Each number is 500 + 40 x the weight over its row's rms, rounded and kept within 0 to 999. Layers, rows and columns count from 0. Numbers have three digits each. The size before them is the row's rms in percent of the matrix's.

# layer 6 MLP up, 1024x256, rms 0.444, rows 508-713, columns 96-127
104:451488491547408523575468512528504562488491426527484401472471457501478439454439465495445446480542
105:510514538546441545489487490547524399407414490514519493459499528451534508460483553466529497566495
103:489478536506542535611551444469536570510528457580579572513529439491451472496539546522496508498537
097:529463499491500457487515472501457497472470434532460487502602456505475487435562475523558515511519
099:435509489488514445524462494541507538459546506496473561429444516461486491500457515484523494517445
098:514490507567527430524527577566494519559480470476495471459541467513514513503501545472542507543493
101:554469512513579543474486431487513456504505566500496544410429535500464487479475510510452415507506
101:498505504520561529520520558473529479509464505453517452503458458489514444487521457500542483471575
115:481490536464487525562517561503457503467446492486433479440475438508492526540526496546457470477510
095:510487505538466455521499511462500459464517435560352502543498551462517523471607540540443468453491
096:535572502481534503500483492579513494531525478515518491485512561551483505465446484464495564660459
110:495558507515514526479486490483488490450509510460542453567540567535482509493512509513463484501478
095:480463472602487482565480512543502528491536541407542535479497489538528518494479538573466471469458
100:515480589479473517532479519510510480463505505563487451483520446596521504447521479391535537408524
099:517407472472451426464504450558526501469427530498466486525479494465489509521474513490568475473505
095:532550505518523532483537545485496543503466497557567563475508450551486579548500466507456533480481
099:535466440447523510448518516452504555489498459481474550536513509486439469562443473489486548503465
100:603423505489409535514592455500477548460527524482456494525493504455512455466502532476454480481473
097:574529435432560540507530539480450473523479589489541545529473532437510458488560448513488509450498
100:521490471488463461465518496482560474569531530563532505463526481474490569499541548458463492463556
100:494531561482489494527543513529448602505517540544541515467467518518488517506456498505456455556491
103:489511515445486467545476524497441506528501477505490462515477503585480548547520503443560514538482
102:488480507493441451520547520429519507534465468542526487430471458554554521553499522502522543458464
097:517536506446550522496472515503509483491555503474434525508508517484524481529532575485405526499522
104:568455481505463446558513501456502471541519493382478479473558512530542495518435521493476495449518
099:472500534519521492520590496551478494469487482543488428476469558481505540563508584515536552496466
098:524479459491459489433516535547485522496589435506516525526425493471425510507492478478454463489519
104:437474430509487525498515484504443524550498535452492504516465501551488499504573516542491413514498
093:567495500486512431488465588517472549466478541492511466497541490522485566545538404479503534448477
102:481506475499476480478526518548492446509498469491441514525509527453509436510438525475488561456528
098:507481534555494524496503492453512541497471478574508507517476520475505471489517472492553523557538
095:602424521519551483469525520530483472493546514537520471476500541452460549449422544510467507520460
101:511543523518448545457436517493486459534429528509512547598492453571477492498532475537502459527488
118:427508463429570504429458488454536519444499461523517503488447458506560514592528466521453556458562
102:514426447455532451489502509394515420516522521538519519476516422446468494531526511475506518453491
101:491600569528464490498488510494462409540511536533463443501516531497542544484541468522470472497493
094:552537474486476552514520540493542508532429570468502482505552517468517561477471572543493536445516
094:514475432465551548539604526476487446418554571518434526491456484510430575444503529499495539411463
107:530479551432514517533572533564459464528482461565439519492547456544523480562514465476545454462457
103:550551509416543575420488509458527472529482554507479503543550448575478545506458562500454479504520
091:402498567462509556444502508458548495497476514455563479527491489502484482408494501525474550466529
102:565497535523512456507530481475542564499547458508471550472498576447448463529471519481513491463527
100:439492512518507459539439506440501529482446483527509462502531498468495477499523550436485482550551
093:523459454483462447484481519470484484405409469516533567488510499510512545521481474487546529510459
097:533486472459510491503514503526510592510526504473442467461498511482465467530562556526484498448457
102:512509529534500472501443483498569452505451528466524500439525490501547550489519524497451440510489
102:456517480506484545480439487511513536474491475531510525484514533524521430509522477525537520504529
102:480504564456401486513520471531507520515502510540442551537473482483542494526480409516412517454459
094:505502434425567568441510472500524481512524453425509506471418499480421462467503524501524497539477
098:555521446461446521406495551484537480506547494567521462529512483519474443506468516468488555497567
098:549417546428494467516451514545534517477509517446547564530475526462484479532484451516493532460465
102:517501429452562582534503480506524534492485521532431523491501471534572492567504506493601488458516
100:387445464527597428490533464467515416518425491471565538448524460463537476409534500477478545499514
095:493489512505518418525560519528431463502519418556493513502532444437407513453516496549492501485498
100:499494473526526546530525492491492442501497480477445477524475511496529516507482452520508448412440
094:499476463454428523511478498440438494424460505494550455553484551457448491477571511445523486492535
099:481428493526448546432545461507467436425542461497487495573433544543416567491467494530458566478545
095:517502550497595504565467460516491462494454481520475501498567564506489476449477550489525525492553
095:552541426511507518475469581481543486512479539539572537526556503431562562531496458494474488541503
102:456513492453462473471492470502509491483535512555434470508518519547457565517470525459548493526512
115:523517556536468530502531470508429587494480518471500584470390463466464529516457521484535499532521
106:472455466505559498474449519500488436467483560521522461493445533515495523450455466518553481500522
104:491536411523484465479450500435493501541530468466549472496446449539474530474436500476511467408454
099:430518506557482471523580512521528523515510463508578557542480580455459505510458498556438475471492
094:517557542520536446584471449515508540553512496515527520411473558491517515523532472421472525446494
102:472477518405481486558520459476427489520442458487430497520406525529524572445476450547527430488523
096:511448529528542546468531483512528503470501461522518483452488395497451512501441563499481509506534
095:528520544488425453474495617474539558532482522474535462584542470557487540531539547467461492526446
102:553433485462507482581552560531461502470498418484438497502572463461463527473496462468494509504471
097:409586422460507519491520487438543554494504417485481446540536559547521515452511499498487459485532
100:560503483550449438500513503509475519483515535533470511477482497514535492533601486494436501498507
103:526523494525445425482552470476526472498502541479488559432500564464462529458492506461581510511523
100:523478541468501525560546530521531491517453462499465527486530521499501462504470490457524505559513
104:458457497508480487471476554441488422537550506540483507533462479515428557480468473518492504573486
100:541518479441511499457487475520633535554514521572508439503507438448466486507529513450492505500470
093:512462528518499546509545503468483500470539536571512549573576549510546517513467510514473572477412
101:530513515532458555500416472420559485479470498508526478564520434504512434464578495499470522493520
100:549448524450459483562484530455495497520481489498454486523486464445517457518538444515506495524485
094:529506539517551499524530546517485473538470495508546415439499556506494510546566510559498476450455
103:581521521548510460519485443452482513502487568502604534543526519579455465501521498477508516452470
129:499447519499506627486488540489458537471467547529556501500521516497519504483515446453524529470465
108:494531464456534461431465520545559437562522536492505466470548447479525501630502486405538463496473
100:493535551550504489468480499502509521513426508582547513483493522508509381476535500588455496483560
097:534469488513465503509419529482553449489509482516520517442569524512491462500514423450519582497488
103:588469497473499574525502524513468487481495516532476572502399516568482400551403492450446554486528
095:466550483569495438470489453492517531456504468515547496525493482495454493583464500515537544501554
110:517496537510473468535510557467473514522470455502504525573464596472509473580534444460537478500519
094:477402499487508507500512409484576547437539482492525506481424520489535503463555576447529506526462
090:486474537544545531526500474519518497538556506552479485500533518515517501518489537453511567491491
096:478524534526518515504490545579560542472503547524477491496476415499461527547477524507502486516532
103:474494477514506459488498509556515557459494545469509470491490478524493475519546481485452501535455
096:528595494466498558490544471552499478421509488484455548447440486463463493450538616517469537442495
098:492470524442536469528528479444502504519474537485515432518539503481375520478477529463459484546537
102:468566547477566525495455501505510513500595428458457449491546593510484433534480486436515473462549
101:564458460483504528545499501478470497533507496428530533483514468528460422559565511519458454484571
100:512554447463525451492498542517485558566506504490499537445431482454491543478468463415480454434514
093:466500449465476509459542466458502521456527534528458472567477515513484520442480448501560528457535
100:464495535475547550514490501512476445471553520483498496499520474508452429489472474486512488538590
098:525517549463523514495544522484465446503479541509435539483459469548488570490478516481569490519558
095:507449469565485520491387451526500444513477493476449531507502472496428484455452477534462478478449
095:524486529520528523511468470448480489505475535522503438524509517533466510519447528493453454488546
092:503432474540563559533541477485489498477489491574509540504458480516507530547551455488422557473488
097:411444456507520424553504589503511493468454485507503488530462498524495481446484481484443471540518
101:529525452558525423518543481436508472504486511442522488529455588541580465561475518565515490416506
090:460390526530545555467427506495447573505538496450443531456495482597450453549534538545432461497457
102:486488480459460479449466469572558565411502561553440483425500542469448451490552504512515445458494
104:400509442465497492560585550447526483506483502471560485474516476529480454442473495565571479496504
099:508471507492550457489484492558556449413471549525472443499543442501467483490502500579431517545531
100:555486472482497451522488474483402442520518477546459561540533491465523509509469456542528493497467
103:496477452536531533516466580471567571541508518505553476544536486530494471468524535448544546505499
102:467476463486529499547489474519524491431550529516442542472529500503479440478510494548524542464437
113:473551538527509486486514487510498527460455507492501458514520496527555574583507505502493541501467
107:444477519512560552453481532516487547508521513417401515461437508527506621528514449482556460454545
096:478471460449497537490494459435433479496483541473519487516539492470503529503521506473484497415437
102:498503515528483473453511497515503439461477528494403542503482553518592498444485520496589477534479
103:495479431505512487583459557548512427524499550478470508535536547476491448483519503429510503452527
094:514445474493508496549488529497461598472452517505536497550518490506541504443432536399413602467438
101:469441497459461544576513490519470499511466511528575517495551449497518515469447529545529500533510
103:436616529508454562525568463523527519494550475489562514542557521522539529476552467581521521480512
102:513494497450508459507548499483510509415488492516525524463471469552403601505522484459543528507516
096:465441510516499506437498548512487449518477404535496460504457465436466542468553478521503520452505
098:544490432461514491546522496507489449531480471510482487511499554535542396600491511510513542477523
103:466439491565489474622434499488467467525496521574513461473528489489470550498485535500536551554500
097:546552531406404539485523531478469458484459503455488452483498478519489508531550541468538569530515
099:555526546518576498543522517542434553485412450495463454543430513478513557566475437595478470469459
101:469482550481446473504542530445566533484550492513476522534531477548514455514551546524491507515481
104:525446541540513529491502476585545481578514515490520488448496522484562511517532477543557527537472
091:426423491482443554501494501559511468415477422507583481535453452532479515517546445559562463484410
098:414465492458456498530463522469533502414559464512588434550485481510507506492500483496502524437496
098:544510490397547475549553508435542433518493520542424487504470471514487496600498491487535525434479
085:493536492449511492597438485522462440486422448475485469498449590508511461475550529479435533486397
097:551478515489495555454491417503525516509508472466481510534546485478506489441489503472502497448519
100:506454520493502476525566522457568545449470530547469445533437486486516492485528511451464453434417
098:484486504436426511519540560537472463494420490517519457522500507462527500544509487488501509469514
094:577474468467547538544542485487535482493486473455564467507554571505585478492503521494548497575448
105:582473481572538482506450463462475564474478490535473496457543504519456509485480575581538475471580
096:515510491507566499545459536483522517425495523490478478587499555538487597444485471486497482495572
100:458562538563535543464531500456532534411500507513503497474497521503519443465495522421542511494499
104:529479500512527511472516543561510491438502492500502470597425540445503476434512537520482512502537
100:537497544494459551493487575483420533471470507532477433563557492522522486527501539481446516474473
100:515490501523442495466525490551428508508508489458496528500493473521475492516477473530470524552474
106:546565429503496544478468536487461486504522504481537491517477520543443486497461489438512537526463
098:494502495474486524483512490508438476614456474492497505478459499499534470490455518496420512448498
095:576535430519531555512468511503509473555467482534491472539455398499499436481499495446546448599438
095:536468548492499522462513550551472389486521429524494457511471503515491536501550543468553492463452
095:487563496529516471509488639453530521505539453465474496502448527561450532471521566531432517456383
106:507481489589610519564469576501504545535483464530516443519510522513432481479521534544496527515521
098:484471480443488453513491518528425506558571537451500508534584497480409524527512526510499544514492
101:511467527564515513531520522432495468489497487510496501533494482454555432563442499458525594486475
096:514514510559510471534501516512567492547472461531497492536466525447479447481583488544473459428490
101:493561505511527531574506544505443472515508516475527573538466450477527512539450559459529554546473
100:552570517556492395604485488556486449476515541549512450515505427535548510525526505532533525474570
103:513474499459451480494491512487556491455437468541493504522610499502508564459471511479537470555479
096:463476550443522518551493548492494443496532522565435537510536407572552499443528512479394555572512
098:512476450555499598512448462504534488481536532472522441495542535542518494528468543536532549502461
106:476460469528475504556455515512495556512512467541458495499538524458460520618498468497460491439530
098:497473543521458484495507511569548520529508441481535485547563477513518485552538500483506514459529
097:508503556447555460521497451494547492532512519569532514524519548476529512520497476475490548486528
107:555487500521476508496560498523435475515495518537499412464420522528476456468468511464471461445510
093:482484563436566492474449492598513520504560529497556504486547512525504525432531495558508561487561
100:503529541532476526483498567465508465493525477422478504490531473570519511553485475461549517463526
097:555457493508508433496520477531548494504430487475518526525534481502448534521499458465430445535510
091:514460501470495500506540450493459571541539455499494547467486439510463543404500516491519660480563
108:459513417491523482528473538484478478472543570492494504542468475510520542494450545452428566451477
097:505576478508515539496479485486593571463564473502533529493493506443491494543475468445447496419589
095:539518467513501564470527579517530464491519497470425525490475500520490553514491541574445553463467
091:499550469479506509518579492542445431495591466579501427476512491504487569580545476426466518483562
105:481499553478527593465492543504452488494498439486513481476412517524528541583543424551532493513480
091:561513516449516587469483483547555528463427541509493444488526470488474555544524511509489384490415
097:517512491534456430512544512439505490496448576478519431468478530468443480473535416491501570507480
094:523463469476538474562522467494446465489518479442482479488543445511408541548565577501441557532585
105:460436428545530476508520516428564508496496521480488493495497494529537492519493518567459537534448
104:486451544486449506555492439430513500551503494443537576458457498500498518565514442467472528548511
098:526471445489461447553465545473529527521434463517498487454495482577471503494532476469440592494429
102:502458530445545516525503525513421587414521443545439578458443523489477541469519566565590429446512
103:511553463487438439580509473520484490461501474458524476459507462544538589552558548508500572511464
097:510500478503502515449482527625495436480459411481448516511506563546504449500495511472494524496502
098:515495498476462499536426552471493480496473455527488493515552556498478425456482470418457530553525
096:519480473474486450503569480525466527504483523393539493497461508514519401507479522500478573506461
101:465552559514498426451530511494516504444433540477542588487508422501469454524559548528476477547515
094:482537525466517466417539511448506427563518517442442515485499459542430535465530471510427501484536
106:499518565533512464454517517514537549478579504499478538490468502474541516542469564588494581491483
103:567485504476497521523553464441457515502579463585432453531456464486547507535547465459588497566462
109:463525493450541492530513483465472435511501410483473517517493476465540538457512531567481502554465
107:477521535512469442539502547518490474555526544527529463477470514507487460493448495541425499598454
100:529524483529594503499482589520481456516488483581507437484426484517501485528489462405478533496447
135:503522512467535528438545519355473524532522496450499576448520423497441553497453483555509524425510
096:483536504393532539511457517495537543566547495505477526497482521490469511533503439486491536450542
098:509545463546557481453487520476509488509554463501442460494473489485513387545560468480450525468568
099:450567514512583471561478528417551494465543467520507470455488511539463442503568489522540545467525
101:519454528464475487531556450490480500450504455455528509523572538527495495500421589556536441428475
102:534496518526500458566464505525429448466527435524510516501488500540522458465487576466454548471490
108:484546511474478474454437461495512471554506557506480439517502468569490548563496447500480479515437
099:495511502559505530470462512490569495492472446555521529466465468521447431597457452552453537507515
104:449477563514525484498480493490506520539451514527507474457489527530400464425500555526505543585536
107:458502433551510500498422533547525477490504555574541530494482553437545541515468433559525492425485
098:500480507526550505506515468492481522458587468491521532520488481464459515470494477526569533492475
102:475547477531511599510504477511471506488518458477479480489542545495480427573449472491499520490479
105:462506506498600430575470509505509485479511547593500537462456490516443591516483486502472470501476
104:477539552498521470496495493460509542473467483477504420520553476535531468478469485491526603481519
115:485494462529545514491443490503465540515503565501550475526443562499492560479551502440484524433503
108:509547452517481463552542464482517413568468477481482469445468477491506542490533526550546457495491
102:451498500504514402445526470466473464519484487523391417577509501439499536468564541584512598464532
098:466554477466536505472492514445474556413500558526493505463540498514540463501496535499402462516467
102:520504452438450497530516473417535575599393405450452538485543467504528505486430437480518491492494
092:512489492486583468593446550454513507499530492428487555482474532495565458506498567536502519478502
# layer 6 MLP down (transposed), 1024x256, rms 0.457, rows 508-712, columns 96-127
100:512498569482496430472492565505582502519550503416510495557497432575509529439469569509507461408500
102:486495554432430443521532473521524538533484413502510521416443424508448605512578499522500523518461
102:510491451562538522482520448486444533591483471478501520520487541545379498454530484563480536522416
098:511583483496537480535490546516488468497491464485523455450553531507488497553456530455575461455519
098:533513472512510460460492464540508401485528484492493470516491477513479486551513457529558519504454
095:432476507513487553479532527533538543519473472517560479465531468514481513564433531493498528455513
097:501462487506495480473514527493517473484443495395485540473468538519430558495491540587525382504530
098:556525552459500558484520556501488494491539542488509521503468500527483491492485496591489571523453
116:465493531501459563517445532504464537468507540586485529485489533503455516532537462541477544426529
097:567470477545492512543561460511528518522457450468469429488526535479477474463536485574522467503539
086:525510511532527523512507397536429513508535457545522480502590501490446503521444451491443536676436
101:537572496517579460542490476510539488472559440402510499472508461577493501433415456526441490545467
104:517491498490570471456485558475512503463478475485467489490544500499461437522522504520539559466493
098:535536482484504418462486421533503549483501449567481442458544510449528459479536455440529532524438
105:490509516487511463470559527532509477522491464469521486519460550493490594469501450528544439580494
096:449546461511516495516465544461540521501505459445499516435508531546494463438501478531547552483492
095:521359514502505447479501529410560499451491497489458510455561474513451461531542464486509486511486
099:471546522482526476475429434522547498489585533504478484563565476498583495465445501510548485471528
115:490458538524429520527524530443586554486546475512472511513547457442473465536435571504475599524532
096:480489559547490506537508505425442465537424542484503484605452489546502475488464520517472552571599
096:527570451523512491452505561471444543572556417511471530490499539494531523496416507484470501498443
108:579470506502458572500510579508532445501536378433497461478535505580504523505449512480451474454512
099:519509429436491528539541569504506498529469526505509521531447561550504528522504404453506454583538
094:510408558524501529459474453494490539443535487549534506432512514565481527530442509475558450486519
104:567493461491485457486504476526466541571517521437493560461444489518487430508580497505485459501504
093:495511430552569556492544542558495515478513487533552604487446567483476453529498574470568559506525
097:504544499473577473520512460462500496412459488525503546476483429423534500486530551522520548489458
105:403491515529513478517533476457520539521498546522460439484508492463561519514504482540519529604441
096:497554496552502474505484434468505390503512490596503461549592544571475554505523514555493528521472
096:510547494481512465528573485515491533573582528528480533478467527492500464494431474519536497466476
097:496518512508504522497489502506512556544559486602457528499530527481423466573555513508534486506552
093:509444525500421594536504451463477520511480447519489551506482545495511420520595425560502537461548
103:498470484527516550486490444527494487443507464510489587452469480487562489455572426531511476523489
109:422500477439445448498543454451493439471527499578521508545542483500593465497428456579476535521541
092:573482514470500497473531425527468529559472401516489487476479533457513459494525516475494492495445
100:534522540510470479511499476514528529454521510561515485544533523432463467434530488523485420513511
096:474486493479517590514570434499520512470499534487540454492472489500464456499542500577440495451485
095:525554569485527485420483389450495439434468535523593527456535505443466505553500484529509483539461
103:517482434478538478529533516573525389553513566489479532527413443535416510533529492465537536518560
100:544513561559504486525508521541466489477478476482478453530470458537495550439424523485539590567544
095:530512499516543546529452535441461526537562440460526521546550444461454506480504459493589554505483
110:504499470561479508391548527528630497498578465554468431520503482539486427603565509541509505503469
088:573559592517490500459521510508537530537445477510470509471597483534393527556514552535576565488456
093:507493528523523485462515476536538460527495517551574428582531450392504547433568497509523520533535
101:507431512504513496494513494456493483480538455526461559498468558527393504487454432464549459516552
101:596463439469529474508526423495512422504468408569486483506459474537429540466500593547540506495441
110:451497452554513433554530548479492543474505559528527494437541527475477542459531453485558452535528
108:479515556429491479558495523515515413503494529514456549577484474425559438503533464470504499436470
099:504476573466477517496532488557523470496547441523448487498495451598493542478444501515450478526488
098:446445518552487564539529470578503480476449559498506467507500458518488442527507467465486509512458
096:544485559451431478528508510501518541489537460512517498538472408507509462580458536437436523469469
099:473488442505512505502436533518523452511522487553536472547571553465505550458562530488545464458491
097:524415480457549481432483531511524473530491501448514437506487453484540512481536563521482523412513
101:467465565443496490590552485531479462443471492531487568533479484458511562494548450494542496504484
100:422565516533500515540372489479493547499479426473471426491509555472476491509498521515615547440533
098:492486519520486555489474548484498547529523524420538596538503538528450498454518570523526500492519
099:534488509487467475501586564515504515470475595465557503527498492558442478488571493513455469535539
097:495454477551474502499475495476488508535477570493527441519437541472452564542542472536449525537484
087:423548501482518501615506513542463433588523469505462514531522523505551552494539558557568504557541
105:482507451507553509551431454414521522524515515514450567476488504474513513448482538493511488570481
105:537419540504423610526480500501435518504508478537484505484499498543536534560470495473460416483522
111:469563545544501506548536589531530482526521484497537512513490524395535545534456494530496568502463
093:531492556514427546477460513495440523501440600484506587541486459605486439481524571535522516487476
095:560485494527495511464418546546558550510494470388505528460529435550492483522431434581510481459504
083:412563504469512474530525621509548469449530470520465483520538495508468436504487552506503538461543
109:473454525438512509467531372533468524564440531477458506533510488503470520494462500488458418565498
100:534538516546497501569500517535498472582526442473418524502497472551515486408519518610503438525568
099:538450449514504467567449503495480484492497483571518452533477519519551457524430509507472601532494
103:474525475503565462492459467515495437489459565512569507494481523482520505504498567471570488490519
098:541454544500428502422522465554501392515566569522477470503492442456545527548524485489395528553468
103:410469586505471465533538421487534522528441578478477439452458492470489550506576532447567460515526
098:517510421510559541426453478492477463540524540540570424517437482495516487514561562528472510446468
103:509468517453506459479506464504508476435542441517550452535520524472539436458514425520493541478477
102:548472457548518542508448519480464507499498530517426514517557522537499478495548510561458519540533
101:514491507434505473464473502468529528521535498468551460488505445538442503522556544453429595551546
087:535516457410547491470437485567537568441454525502542448490504486546472489453458453445462540482575
107:472566502472490544482475428556514447453501529543463464474448510485458477455578473475453510475570
102:576522531447495457509547530550552462522486554520497435544512517472594467489495491480511453448493
094:510525496521564495475514466531520494432495535532537490485469432505466608518554484462554542553519
097:493502528469514398515507495419455487476499441553576447526504477450452444563488483452576513532415
117:527503494512480563470442563511488549512496560474514553537493544496539515513518460554407489461459
109:482556528518480504480479621509490559477511538535480499485524549565491480541419432460545460413449
103:538490463523464458486474492474489531493450540488496493447558532474507429474509520411478558497511
104:450458491481557473571442527510512510432450481439499472420501488582449466532513451451478484484537
102:495438514537506475504465512510563504457535478524518508514549483570476493505516373569464477462514
101:432470437529492599495530505495477508492492535471478521512465478453497457522479559481586545481563
097:558480526494499473528491411514501505433473584534512515602421593482460550519569470557484412509532
091:420494475606454477481560562527540477487448560506484559500547565517479464579489467547531476545539
102:556441452442528533487495465507481498449515503485495506433524620546457457499592497467437532511483
102:477553567478498512457530422566542571510555486520513477542538468530556499462520572516530486524479
101:494498460473516518472476529459403442435444561585439498560523511512480538500560468571426444485520
096:496535519556493521474558440499535443527516511430477504465553435529484557552497474542494405495486
089:522544479437551471510525378545545456556435475575487450489565537452456550402481527511475542589480
098:492448471538527547453502515508510415426449507469552470508435466494512440495515458555499509504535
104:513565507473478453461576505552472446505511555500463505492513433460522514436506541482527514464617
096:580514458447464522440471467497529512509516513539514532533532422576606494446521517492504471518473
099:473546450433515454492531448466440486594484499553479426458565579398468506489549527482454507490551
095:464444420496539447524457511513519523515489524480553526487546571387539448517500471541467446555511
098:495470565437526499554567576539483530472454559482542514617542409511528491588531467524471464570495
090:587496505550569523486479564440474558548521452495460457518430515535480530510509505475574583540575
099:467455542574491538536466524489500467456546418504482389439533485551516507485444445485528466527436
103:548485566516526491497526496532534454526569470560484499510494559492521473474547433503475480514491
099:594503454431484537523499480472572451574483434503500510464486567543541542501565492461450515394489
098:497495566496543495508528504502495494547516575564491444520487514516494479492543513466482545447519
091:519462481491496529497476461463457456522505513481496483452515573449474496488447530517500526539487
100:520518504506516499475536538505528510567521495444443477540485459450505520539460457478437481587478
096:537499488506472464519473466444451493494519494444529591491449476471472449484546541562505544488536
105:499499539569483572497490469501439474550518515580509565490512546461450558525535533514521531496493
092:483461468430590512554447432496514454529523476482553490541504450436507527558432467423525536516479
105:461497443427517504497544478410540509522482532490521515434441472515466501502518521430503524478526
096:483491503561497517482498571486544497499483459552521488585513465508496410515529505540487470490519
103:585544499524511488449487526479520511496508497458467549528528453506457525417502553507500477509521
108:512468528563537472475521448458482497435505414443552550396401504474472497510537488501571548485509
103:467454453404569567551519609508436523544563464481488547544507503505496487488484507501469440560454
101:490507475542476508556506478506454529446518474477498510459545516457437564502490512480490507521578
102:487555406515478474400568492551543536475521476413432463545478511511495486583502461443492465481539
098:518517486577470477565485493491483517473540511458451505509526518541524491496514530522516494489451
099:517507458477455470518464446538459472467543437465416491511460474447479454440548421537465532551477
101:451539420489518490493597516443491523522510539464537503400527587443528530537529510514459522545472
100:486476401537552480497535532495523532500482507534484445471523450564546533472495545461528485497489
104:501457520447444544545528465497509491446448497484550502525490467571489555583534492504506445413418
094:486519504456481466484511421470425488549501541574551516511376515503496495439426574473459489515500
096:509400433528424391518549427536507558485497460511492535562563462580526516527487505432458524509445
102:517525468488467490490525457506509521450460492469551602453463453442537448505504519484495449509537
097:537531425541489531494535505492498555558378486487522486485491504600479540451491557519529493563443
104:513504499485483429551477446491409564521439512485503503579431483524496489493481552556505453508620
099:495564542549441486464525449478549559470591540433527474521481474504595463431513503455434476593480
101:551507449477476558517420435469434519513478521537442547493480491486536445536489537453487482515558
093:447450502514513469499546422578455581632555532520444551523532472476485483461575566538492547491508
096:543495430493570490535539497516480488462509516491521470547502535528562499554487496482498506558517
102:545479475533499470384530527495550569484580473530503503511563459519507491514509516490498449463601
090:534488507554417499606484499522592514430492559448437449521510466497457470506483519452498487394515
100:502553498431425508482432463476505553483487508453567552519436501463484516407482493492522510539489
104:545462515412519475503549469581463566538529529515476508501500510544469546571433476492569499530543
086:526490508596512475465498431496515484562520534446440541581586560443517466533464509552497559526549
100:515485498571563510502429464476523544465485462485470494432446488476462493509490436489466548567462
099:506513476485487542550507516512377512473541408451504454535567451513562494525490488503576571540459
104:507501492464477537541537460504523459478566495448506605430494520466502532456541545550537462491434
102:476581495514499551461497517569448520431564469463536499474525455479498479529470499603507544471508
105:456532506507446514599440633530497521454446544551520482461527464446429482482542515480542483551489
099:454440482518513516550480516501508523482505555476455498485497489549486421549514497597486441516462
105:502498488451467437493544567470446516471495490474484416593550456436545474509451444527492475537494
097:465463479568465475527442472541564487462554463460493526482577492454501532571535522487497541489517
095:448467520524497516459568446480472488485514497548484448492498478468536466468529529521536511489548
095:499554533529491471538542459506509480467514463496489440432496462564473452438444482467528486479463
105:469551485441432518511460541428413484547483490500509442464537538526479469482493458496485441450498
098:441523524519493467512458565520545457505527499481542486567561458497478429477463521514445561535495
103:499530544494546499493475439509488511546518489536466588548418491482428471483470544471543518535474
100:492471447547520479548543516512519495526456463489531473492480478514470550476446437441458525467474
098:512558511436536521480497476486478506561508449510522513409511535537458543544505480464471521505490
093:560563536513479446467408525544521576531472514492531479511481492574525506463502498502490419412478
098:525487515470499465473504468520478440556522512514513442516475537431550527491557530553517430436530
102:505494447547468440511510415504516535422530495497490444558540482539600505512478417481495488468488
101:466454520547520485433535464492466527493516536443457512546500526424419493489499534538507521536507
101:455546519511558560523473506554545495528457544461523436502504563456494545500496475536546509471536
101:542510586537492498432530457518560468528494425562534480599488517475520560523514530385535488544539
101:409494444489474519466464518522582528463535531486475439542512502526480488496525509486491562533504
095:506405480493466501540460505574450558388489495551499510561487510481567518526539453512472491498499
102:525543441505536534497512423548512428454457473515491486452459491508519490526429531476539489565455
088:538504452519486470472538481503453553523547524428465460441572482512534462556538514484528509463496
092:531512562505507452551433455483543560463521568522500469539487448477538456488476442581552496462507
106:545505458519520518483501487581424488428506491459435493569473433452552556472436479483540501485532
085:493537498417524542445504530534512490444438532450473434518517508566551489449463457522441513545555
105:465442541522481442499461522531427490524542479474598420551527525492511504565441514534466459497466
093:419529444499495530463587565532455524548516567512485475459466503431475493450509571516448455507564
108:456480514453479545587501520540498421483517494539457481466517542475573492500493410487494460500501
086:470470555548504538471513504507543446429512535453539501515441469553548469507507461528452466455484
100:486510545503450494479528514443530566495456527539506518492513522416435498452486494549483429438469
091:470463460542512506557525488473473537506436481439541505479542525591462452511511610537446517557517
093:402499522520499518526552507535507499531509509506444552467511533509465481442423548538446448459543
100:523453523447436507518423460480458552474499525475519571506525499510591518503516491504559474555439
108:549488534517575512516508553471512581505563542473497530503468530547457555429476450421496502412475
106:448473507572439582524476476537521473495446472556524529355487405558417492464502471482459518521469
103:530412483457491532483412502482412492506466540491529540459502475513524483512486424508545528499453
093:544505521539507537487574497502551484471412510587554482465564498538528542520466513473488501523470
106:465530536442502446472481470464492461480532481504514485474490426474497514561569509522588459467516
104:425493498516475471513564480491404461511555442481510531511471470505559463489499467516512526532497
097:487503563450482523478519487521461514431470466494554505511509511526478440529477491473528430471507
086:591479455536525470486505452564478550548555491465509516467441487523522432508536497528463455489564
107:470457463444525425487456492525519505486516517557503458451534474513512487434552527476475433484453
093:477463622555561512545465541433581495436589541492589511529465487491453467451535499522517512497475
106:400432505451513505477512504517514516474581506506534503496546489517464530535468490453512450472499
104:611480459533500551570453520495504476497484488531542457499454475490503519517473554565532543459468
110:530491393489517526519548470523441481569454440510566490470519486539532516417455509518565515663499
100:475436536480577470537503444524551495494506521510539521454452440559511510465418549442510451565535
096:618476477514531423504491527494520526551559502515512522560489537522500582429441493482500499533388
101:470529475484496539551483562488498470565555562527541542567504461508539495519517562472500491581524
107:495466507481523566486498494466496481565438524526501493487477535477505524529496538434396507543461
103:459474490473385496472520541558553501477526516527446513459584516495509440569480496484531481518505
096:406536503496480510506527467458504541518551501487455413579468476544514584501491526507491530449543
113:434522587505528509492482507511493417409447492492545495496455523518451539530375501459485487522450
103:469426477481466479498523536499534520565482534457522510494499529523414522441464469532467503466533
105:477465523502465479494552491461480461513493573387521433516548470468479568566441517502482463535532
105:528543523574480497451506461498504472520492510541562439509482549470519482524512499493476462493502
088:452531424487559442486483473512492487409574485450521523477475519527570516591547467474461526526458
103:535517597530569598527460438503536481505526505541491445530488502487449520460455443511447529490573
101:422530513509496496550428521516510469521554508423489529515503472477501603528499468548572479502504
099:448484463458540493422579462548430499524480544502474495529460455538486469567489485496542507544528
089:497518502574605464509498600484531481499496456504520463561494468451422577523431498436494527491510
099:484545455554571465503512500464472478445514439536500498431449439513529499522483512492496574534556
104:464420481495520490484513527506448519448520560478467611458460523517436529473513500503480438508548
109:521532495529571488499556516505484501500499468512458527492533514489554454533514456574521473481481
104:551477446491582499475458490476510454539545530474520487509516538534472496489481501547403425509497
105:488511516470438515489511566514509523527463409511551485487455491475399509476552441501481509458489
097:495484501557517518500469626509472523428551527453458505597519558541513503525518515468428482485540